{
  "d_model": 256,
  "n_head": 8,
  "head_dim": 32,
  "norm": "rmsnorm",
  "rope_base": 10000.0,
  "qk_norm": false,
  "init_std_down": 0.0028
}
Each number is 128 + 32 x the weight over the matrix's rms, rounded and kept within 0 to 255. Layers, rows and columns count from 0.

# layer 10 attention query, 256x256, rms 0.121, rows 0-6,32-38, columns 64-127
[[117 152 111  83 110 152  98  83 136 143  83 105 105 176 158 164 121  56 133 131 196  94 107 159 125 127 151 138 113  97  98 130 171 128 134 113 140 129 157 192 105 117 103 129 125 122 124  87 155 122 154 123 119 169 127  97 137 106 123 148  91  86 157  81]
 [125 118 139 125 106 105  74  82 108  85 148 132 143 117 111 128  90 158 118  73 117 137 124 103 129 123 127  92 124 123 142 185  54 119 138 147 122 133 103  89 130 105 108 168 118 148  78 127 109 161 152 177 120  95 206 107 145 109 111 144 183 149  98 113]
 [ 90 157 109 142 159 112 115 144 161 132 155 194 116 142 106 154 175 110  55 158 106 167 131 124 165 103 126 133 108 102 130 115 169 137 153 127 120  86 163 113 148 124  85 106 182 182 182  79 162  56 128 104 122 146 116 123 125 165 125 142  30 114 135  93]
 [160 108 158 104 144 162 136 111 127 129  91  90 123 142 128 135 119  97 119 148 131 113 154 108  90 181  87 168 143 122  87  62 148 116  76 144 160 127 122 195 110 121 130 105 150 155 149 119 117 131 165  98 180 195 119 118  93 131 111 144  87 153 154 121]
 [163 164 121 167  86  92 108 208 107 115 152 129 110 119 126 115  47 188  73 114 140 147  90 152 124 125 136 137 150 138 116 177 104 157 148 128 132 164 127 138 123 103  95 124 131 150 114 142 135 145 109 101  69 159  83 121 146 157 104 156  85 112 105 141]
 [ 89 164 101 153 154 180 124 139 139 165 108 182 147 151 112 168 152  71  70 157 101 164 157 138 169 170  92 107 141 134 127 137 212 133 200 120  73 113 207 103 115 162  85 111 166  81 140  77 137  45  73 100 122 168 109 105 115 131 124 117 140  50 180  62]
 [162 123 125 130 112 104  88 121  97 116 168 101 108 113 192 100 117 139 155 115 165 128 140 129 137 126 110 128  98 110 144 151 109 119 132 125 124 187  67 164 153 145 158 135 144 118 122 177 144 243 104 180 173 121 161 137 126 108  86 104 118 148  94 165]
 [146 184 162  63 170 170 117  67  99 144  35 104 105 127 132 185 152 124  93 175 115  82 111 145 121 125  99 142 111 146 108 116 184 101 118  76 162 114 147 165  68  69 180  99 176 102 145  14 124  80 134 122 106 151 130  94 143 117 121 100 121  81 168  92]
 [ 84 121 153 116 125 164 138 139 135 131 154 122 142 129 116 138  38 178 169 101  96 145 102  83 110 178 117  98 201 106 131 171 115 102 125 186 109 118  61 131 102 130 105 101 103 141 132  94 130 139 152 174 137 121  83  84 117 132 131 178 171 117  82 179]
 [146 115 166 122 138 154 141 124 128 123 165 133 132 149 105 128 163  83 115 128 101 112 145  96 128 117 109 148  78 126  91 106 145 112 165  90  96 167 195 142 149  82 111 117 165 155 108 139 110 102 109  89 132 162 117 105 137 118 106 121 129 120 140 154]
 [198 205 160  78 169 162  95  26 112 140 106 110 131 119 142 155 175  37 117 148 124 108 128 165  93 100  80 142  67 146  80  96 170 113 133  70 136  82 155 137  81  81 140 133 170 151 136  40 113  51 128 113 128 119 156 157 132 119 141 114 123 142 221  96]
 [ 98 124  73 172  92  95 125 147 128 129 128 147  77 145 172  97 100 161 119 123 122 157 113 153 159 128 184 135 165 101 174 103 112 169 145 113 122 171 120 158 134 146 112 123 137  72 163 173 125 172 125 126 116 132 144 133 143 173 113 129 103 128  85 189]
 [112 122 178 130  99 124 165  99 121 134 155 148 124 170 115 127 157  77 117 145  96 165 135 115 122 138 136 135 100 127 101 122 132 131 145 105 110 126 184 159 130 149 133 168 137 198 107 127 118  98 113  86 147 130 143 115 170 125 135  96  84  71 153 109]
 [107 150 132 128 139 127 118 172  96 164 128  92 136 127 101 120 120 185 118 129 124 141 114 141 115 117  87 132 131 110 167 153 150 119 149 151 132 128  86 128 166 140  92 126  97  83 149 114 157 160 118 164 134  98  88 181 102 159 134 142 108 180 121 151]]
# layer 10 attention key, 128x256, rms 0.112, rows 0-6, columns 64-127
[[148  69  88 110 120 101 124 127 130  99 145 104 141 154 113 117 126 205 147 106 134 139  97 166 112 141 145  84 154  85 178 128  83 129 187 123  99 161 153 141 125 132  73 116 154  89 193 150 180 172 169 138 146 181 105  82 136 123 157 161 162 163 115 123]
 [109 146 111 113 137 123 164 109 122 115 159 103 120 128 125 129 187 148 183 125 151 109  88 102 114 152  89 173 111 142 150 126 173  90 133 133  88 138 102 168 106 155 143 138 119  58 123 121 144 105  97 138 176 103 160 143 167 100 104 114 217 156 172  84]
 [123 110 120 131 157 132 105  99 153  92 166 103  65  87 105  77 135 141 123 139 131 116 138 180 147 189 175 113 131  75 133 146 127 144 108 120 128 145 121 139 127 152 113 138 153 163 155 143 142 145 131  78 137 149 171 106 177 107 149 139 124 139 107 132]
 [117 134  96 123 126 111 191 151 147  90 122  80 116 121 119 122 155 121 175 121 135 161 115 140 136 156 151 119 123 125 137 113 116 176 181 102  97 163 103 144 136 176 121 131 104  78 116 157 182 138 160 136 173 115  93 121 145 135 144 154 143 120 140 137]
 [144 138 151  93 170 161  99 163 112 102 131 163 133 139 135 158  95 121 102 114 139  74 115 134 106 175 143  98 134 145  69 131 128  55 121 128 171 125 121 129 133  71  84 122 105 159 144  97 160 129 108 152  98 100 166 121 106 160 163  97 114  88 158 121]
 [152  68 156  80  63 101 193 163 139  63 151  90  77 112 116 101 127 175 175 108 162 151 130  88 146 147 133  88 156 128 137 122 147 140  88  84 119 194 153 123 109 116 143 125 124 122 130 156 150 138 154 123  97 149  75 122 193 140 136 129 180 152  79 182]
 [112 152 146 161 147 148  97 100 158 168 118 163 124 122 116 175  98 111 145 161  99 115 107 163  67 106 143 127 128 128 150 111 177 115 135 116 130 128 127  67 110 110 150 120  94 107 140  64 122 121 107 173 173 115 151  77 150  87 149 176 107  83 153 119]]